config.yaml
n_layer: 13
d_model: 512
n_head: 4
n_kv_head: 2
head_dim: 128
d_mlp: 2048
vocab_size: 26490
activation: "squared_relu"
norm: "rmsnorm"
norm_place: "pre"
norm_eps: 1e-06
positions: "rope"
rope_base: 10000.0
rope_fraction: 1.0
qk_norm: true
attn_scale: 0.115
bias: "none"
tie_embeddings: false
parallel_block: false
extras: ["gated attention", "normalized values", "value embeddings"]
init: "normal"
init_std_qkv: 0.0226
init_std_o: 0.0
init_std_up: 0.0226
init_std_down: 0.0
optimizer: "cautious_adamw"
lr: 0.0009
beta1: 0.9
beta2: 0.98
weight_decay: 0.32
lr_head: 0.0068
warmup_steps: 200
schedule: "wsd"
decay_fraction: 0.864
decay_shape: "linear"
final_lr_fraction: 0.05
batch_tokens: 131072
seq_len: 512
doc_mask: true
train_tokens: 808200000
steps: 6167
dataset: "wikipedia_en"
Each number is 500 + 40 x the weight over the matrix's rms, rounded and kept within 0 to 999. Layers, rows and columns count from 0. Numbers have three digits each.

# layer 8 MLP up, 2048x512, rms 0.0306, rows 1377-1426, columns 64-127
530540526513566544426583507521545498472536580542562580507523508455483501466454505459584510537533520523547529405540513536497484535563517495522505537462495456563533539465548468500501518476551469
499465530496529521519482496421540526575491492515483467545524479507469406538464471508518484480512477459469499491489491530502509471542475488550524471517440516528501479430500471467489505499476440
466527507531510461478519454431533506442466484440511425547525460405589487530497413499559472548536535494536427591482491370558455455464469506491512527522536517498498513418489464494501575522496423
492492541552501520584555506483447473422515459488476504512453500469537469504441503466498505584443458580542474576525505416489516541475530512502557505466543525509566541523503499453482534466510460
471457410487532494493526529493517381507551510482549493509557497460505424525563496596547555430517568550463452472500509506501511452459440504493521489481503523549531589519431493441422500495578417
562492491436502541516470552507521475498552534423619497542526523418454477558471438538567465475501488510487507501463475525547552431559477504498470514472481497544484513449520503432532508469545477
511523538528546510465471529547415499482485523465507526560501493417497473510438432533438517524530543504385517477608521506548479489536438490531515489433478584508515538435529485514514521513532425
559519491459491574428451441552494476454513503469508519464520533521504524545510475545518449521509561540463438500507505503554471484527493523547498566481608449593479444527482531511504559506545533
561571467516491509584541524515488442447488508435467551492480462482520514518446535429535461488533456501440412554482586472522504489486482424504579484514494483480509456512456493499548463497575449
492523494520485558477488456488507545540527503519451495520492476467548517559489511500581522494455478506453472527548490525504521534479498549466547499522559441509549492505437505458498518471565434
492441486499487491486542562435539489489489527532583454542447490551508481511462555496496545541546544484441496494481513541475444501584498455491472438447425499575497565425493484488449425481601465
475434532535568508461479454462458567462541515514520501478363506442446556497412457414486530490511526538526460550531538509471547499458521486506454486511503495548535469511485392538525494495529507
506498516495466454533504481578512455493539560445572482480515531470544541472553452468492470470631462567513417516558498430466468470497485467503538431516465522500473479552477619461431559522550507
520440476559563517459478470494481467487498535486467567472522498518522562554527503574484527512479490459504541426530541503492476544436507520486545477581596431465559496462493559481522469531505464
511557491586507476474467497535479441475546478504485602516509530462524499532450472482472411467529465462411503472503482486503457481531503462479476474506498517535504512482430513422503511440534500
592479470537547562494533523531518506519502576511500571558530542479533490519504521458435531466490533510496513481496530498546509507550431452531525557483473588531527474448549533450473488489589489
518494526540518503562524537500487516533541506514522485468510504504533515435470515528500571569500583475420484490497476524485501526482455440536511475560493510522524542536478555519489512526529453
546446411524545528409567495557476494545545508471552550528500530483540545599397610537473440549556481501460467445510593447497490392512522440584506454472479495526549520470471529527556477530447447
543464458448506455506519508512533483475462477500447502522518412466540446580517432530504532490497482485494513512480501495508519403528477436513536497452529519532539446478511566499494434463510460
480513456427513464481529453514493540499544489513479528534517489519518487523509484493448534487547500507474546512518578514481483424530544477497548430492454524510452475493442585481551471505471507
503473511486521481502503525467455523484501548504486461581516437553467526537526494481531511467502500471441552531471554479492483530532471536583488525446464513529461523507493532511508517534506488
509500550455461498517537412421471566602487488505484501526498461556531491503525422497532496527574427539477480530534484519547487492464452511513541403512472518515446541502395479416486526433506500
506549470513528454503487539465499507502509500529461428499434439448492526500497442525575512500600489530509556473468527501558552528531482484524471545464456470586457530429548522501454483490503563
450480527481499459492493579523436467519473506535505511513460463511496566524430551524512475567509543471467447505543490519482489539465462477460498477483525521516524545485448466480458525550567513
441536474543437475469468559482513429523507513409574517492478550456451460453491453480512486519555489445497502473445512530546431461569470510535533489436545579553497482501536475467432472457485523
486476419472524512508454559568497519486474491517474435562490536540438463504488455467482494515500438486527510517559535469560566496568514470512502555446504500477515571517543474435513486516493480
532553495459576535491536448436467481487519496532473442545509482451515440589479463487546498520500488428513518561511536522462534514533485590590403558499444470451473488454487585507497520511478440
520467505504534483480578437515616560516475504429528474473551523498485534529530461481561421459486552512530554586475541491506493497546474477577499477476514446464516446471456463517510529512480448
498531460454568533532450462537452525469491571459468478506486541573571503488442576463504536561505504554480483598496503457510553519515529447488513535503574511535441447556441560540550536535543419
491533486552557515481435501524468521448599509440485563526509562450517544465542519538470512514513503492519447519530515549464544485487505453485447513483540534495467454470499436514436425512579509
501498548460479516504562492512533449531476470412454510462538498470529522459525411463523448517498424521495452462433462415451462447514535523500500484504565485570469532448494516499540540436515529
416441442518507584509582516477525492448506523493527514590540475538451455550548432536508448462474543514512517519471535469471462523545474505521468510479511543435459475497480515517481506518468587
531408527477539522539520509451522468433562496498437476578516505523477492572493507397453507554522497410488528539503511491471503505524492503519560495524416489505493499472495546508473514509481545
515521465533432458512497485473518458465566516451543552477532498445513439449525490499542441533504546483483449528588460526513508489457500507528481543517493452538508526555473524499504519478511526
458503523507517449479534466470553495483523573522498475460509478490523524471509483452459446502503484502513533573560559454508510507550488458478537484520510462509467476485559573462494559495528445
519541501539511555537509547492448518591430566463557447469470511527487550487480442404534458517527485556563488446541504504518460452456491468582554525541489500496459446543461498500449596535508560
504442428500461568514480470486559481571553520485526576506433480507502475444486521528501499587545476501559409477524480469487456492483473486480483413532507523511497596541519500541476438466547523
535438422477529498572502534465501415536518498521489439505540467507585486491477456503495479510590494462501399500472510512472518481581481492560460472582432498524533462510486475495424519464477543
512540530497597522487503466492510521502539545475457568463519496391502473510517566498458501500549500490484492453471481506471580504473450496487543492512494477550485471404516509501432513488492504
449477463551507496457514560487488469464527470468503536548477466428519477498525460500517516506542533499561494471470522448543498522592515486472504530461481470523540555503481501471525508462506480
498449504533536480579538508452614493514565481503487569508497504494488470491500614532574441495473451503510547424480551530488553536485518504558493418571513563505490482500504553502483464504511455
529474452458510576497521483528507511484511516454480493571574420525575522481462507434520492613498535514407556553492527523475476518525489493510519540511467510564556441570469503499433496523533456
492482471551522482493456524502508504502518521498453490539457437430533548555509503477451554512479459486438501540515525484508526559465533481489463499513446532532514517472518435531522487392535451
469534491527502567428481537539478497452518586471456511537491461501576524463546483436464518439533526475482496553544591459488469489516470423540470477488454466565504497446467470471548532438501444
470552480500477442516497484459455395522506529447516528494441507556456477500457564533522433549454526559517517554503552506577504493493489490513569439503503485599590542480463571512456574458489444
467512439472509517532478523451496454436513511459516511538484468570452527494467418511564525507464505443436485487469474394472546528499509506558533530497516536534465570532458503519403470459466436
496535425544544526435556426516445461470565521454538475510477501489461466469435472467492537521487485544522481409504497413511463512574512528544506531514548466484552472488410594452543550495551529
532481533510603491471508491468484432556556551537495436494523470451483580569498477436596455531502452467503480500565468504435467531467530468563466532458565545512526521469551523522465503436561503
522514472565539575596470451533449501515486553514543431530459528447558535563516523467537456510535493476469458494487498478503528478504460473483464507492452506564477492471484520507540506512504538
525470479448470533547537453501455498531505560452488501508482457489588452550512394372482464477531537580435499482527573470570553422601492500500527499530444579521555592497590537469499560505539572
# layer 8 MLP down (transposed), 2048x512, rms 0.0282, rows 1377-1426, columns 64-127
470565457477557537455498443497489557511488470493495548527510541543503504532492511503513532620480477442446545501564521436460485454446569501493522456537556510452492541514575454490554500549519550
477503486544526546494458463482496498479524456642477530484499530445440473465509498518529462485452510482513527547504501537548532486541494563514563491465509488484516560537570546538507496515504520
538500522521551447548454440436563501476496549545578518511506527467499466414488511505528466574458501540548459539554477511435484535475436552449513508512502438540482482468498545501495463544439490
499491516473518477523479517496537452573491545519392542458508432496462485480525482528548395477517513500508430419537429505467460529580514514537544575498440507525482413432508541494550444474458499
547502424498544491524505487461513447502515527541497423571476532487526509481423532473482543432510480476471572478587473513478458523471582464504441412538537400499499496527549499471450497538505480
506456544535502528529556465531479448444431506414507468522446524459507461541487459543532503475495420522449469515491538483440535453462514536471462519457451516517521565463490481478464501487508489
459462476479546512439498530553507521479531503455446448561530548435466485514496522468479463482552542469547525439538548541551543510467567574505430490505533501477506516528476454566529437555413517
519516449424465509547496553456484474495524514496465513536474527545536524567527502473544505571466522476493469471526527506476468518476480488509501571551558532451551527416428554534492473499458538
565489478506501566510511577514479431488415474568558542456472541503528517544495507512505478533508523496481473475517478446519571514518468471529506486460517463515512658544515468509559533435500530
459448478473522487560528432542451504393483454505461592561519496483521471527492507515467500487539583508556529579532533492473482535482519495520443456495516505561478576461509524518430477526477560
526522520530500495504540543491574508514474468576448503534503539467473548551562528460396475509527504488499533543495504488514549518495529494496451414455536486521538554492461487495547492491530495
571557553457475414519450488470442489444481498560499464505597417566555470542525455501448562554449468518551513483461435443523461500572497486521507481452461475503491483474476422491451506392554509
560472566456510535485481486475564439520466521519506446452494525533475468524445429477445507528431488599545504490519511460476550511457524499523456514454454518522489471440428464423450461518518561
596512468471533506559496543479562474555559505483445555521469538490537585465471521540543453545511532524546511472568477478526450587511508587484437425523506513487522564492491508490486530498558438
487557426497511524470526585505515524530483506476472469498585494562446417462437561472488524591496500485497532520544507495586558464533585561463534505556515491518455470506571528519517588509447495
570599472447494542568434549468431484563427455510543447500525499548433501534473494493502552494555572466530543440484468467428563525504460462488474552479478533504561570472497482532456523520488480
476520458446509465482517523541523468505548581529473500517540502502527480537473560508545463419553506490523472510456469504464430583478500557506527527545533516466474528515530516440486484503542519
389551562537491462481519511449556454487504519439477467494487505565433460472535440465474407493558505493555546561566422500500551536457572490588497521468476467439518492555514482501481489501422532
485535522522420506502470523550538549586482519464501504492554551450478543493548514500563471494490493479537500526508497499506530544513547522440533507460504450501561503507537494562503514466475492
487455511540519508483555523494530473492417488507463432450491447489419462527544467493545497464421455518522470469478448540462505466477506497479465561414429506435527510466473459541487538500528475
540471483510454539533515494482473491472503463589485500466543581510458531515474477469510490469427457497534537530493515508474467551525439465599468497505524492506524508466489404460517515534514465
396481459518490531479556480485421546475551530499520450541510614498481565558520474621499460537509534518533508479520528517543535484515487511556448499490494466524520535451466464438495551508542482
545540498505495523506537503486492498552500437443548495544472546497513543451481529422527495507495473518497498481552438505496501477515494535525528493591515493537568481533470534529481486470481476
514469460493486571514461512427497449444549568464484493515473509506560505446438548475501504455555463503506445486468539490470494518465502521454510504493506521472483510531531535541516510544462472
422569531496507539469468454560525504524433561449487493545487467484477447541514446522500595491545489503484510480463428500488397493493521582457515491506565491528494436561530479520488453503508520
477502484462483469471484503485480533502467518556434500443511536443473492479504503512514474527468497510454507499439467499486555505538380447506495503471525505503518523525507561451441470488487533
571518527491505550418495425484456537489498465473565511500505483551514471482438492425520489503492512481481522520516469448459474501512512449465556543497422507480564508554522501552418547525534494
552398574484509560512517540457465475459457458450488518507480496499514436536441556554493564533472479435508477476504500490531450502467471445433549510562509503548457527507494556468496501498556502
493502420478466482497513567484522421442514507449479490572544548483458498475520481446455605434549534513535489484491493471439557478513541461521456508401509519539473523473507567459502544523483540
500558559607532576516492486479515548491509466529473470428477430490561518472521569510519469462537397509476535492516506476403512487493552516422562504514606574511473455518455495525490424539498583
542454590512524532495527504490555495479464571525507468481524537518525450540482427529446500452522448489470453440486485435517505558478520473462562467513526406540444517559439525469492569493462482
450515428522466530479515509503431546527538435452511567601524462539569457558559515535497432475502518512503537557567541527378505569554493566453451452509457462483487490498557495528520460542463516
525390507488538481461546528509516543495531495519450540527523540480494474499492588475500444511537495425583460496508484517474393485552389562468480547528535464534448481551539546511556480468527485
451485477486581534510401483546507471457497474420544428521536494508579526481483476528546519510514519548533496500503533525465490536408568545483524446523541485537491455545534508491460491515497469
418569471520445538500537455511484491548515513553494559485502468461543531512476558500513542544427546513472470513536476462530449593513489446532529491535544481505478543501446492516562521511570507
451533522563479538507452580590581532492503490527540523475547489447510445464550537454531489511578561500479508493507498465517531509480472515460509551495562500469591597423530456492429541506479512
492541556436558453452461496507515491506567496499447446576479512584587503551501586528564499522446485468498503532543478542523538501497551549485519484456528513513527456470520570483524505521536524
405494498489539463486584541486516559524505506593515460538557505502432398437463459469528481473476503465500509477483519493481444474499461496492526442494484515498478528465505480501513521482489490
472429443541520567500518569462439444567555470502514456475440465529495506585518404481486443491482557463536568488526462532459449493528489447483532484507520532521507543488454504485482522553519481
507523544415446506503477474506501538483581491499517577548540527511511539471515486553449514525500525509493542522485518548560502507493489499519493461507565497519463474503458474519536495513461519
438434424482530487544592509467503502490480570571508508477537471511509470453555463518467532508454467538463558534492462457553539476526543483484576435538429515584503517531508578475563478551544503
492489463464498519465532441474522504428472478519479513472458445498501551533509516539446487536432469482563534467475486506470553475571511503481472441474521533526497436461572435451495453516473437
478516490509449544535513499515474447443479441597489527444505568519451460499500463536497444547537495557495483512434438489499503506533479515506516525495457472495446558579483576478487534509513522
479567530520450439474439473517562479514507466480502482531460521545509449476529508501562505488421563456536457590530476538501500428496448489385522495485558450533483489451479488556498487464443492
452525440485501503559483426423529511419439458463488482498469495538476427522516539454551517544554506518488479494480468523462485529497461533495561492502532471454482547509505420473493527478526410
517507486420501531523491482532556528521522473565501565482457471497527490527474524531438479467528546454580460554485481540555582509511523538477451460481527458563487504530507473453420438484482469
528595503513576515475517535462462490506459502469560574518522532477474538475497477574513545492517543433561484510471527539477437482476623495483502530527516437499470554516472519496467467473454590
524453437518470527488469518473472502535473488508487555564401548544541508458471470519488476501541577377452521556488448528450511516496473480523490473456470528530516475571539508464493473539540544
524504490493509497512488527502512525492536538501522497420535541531550521428488526494532492497547483530475434479510531572491525517517506506531566495495497445488491496526443468462513542506449587
526460508418533447492473531539494506572525493489488479517515440474564497391427548530504528433449471466466456550472489451420589469471430406474490540566583448466516466494465575556442565517507549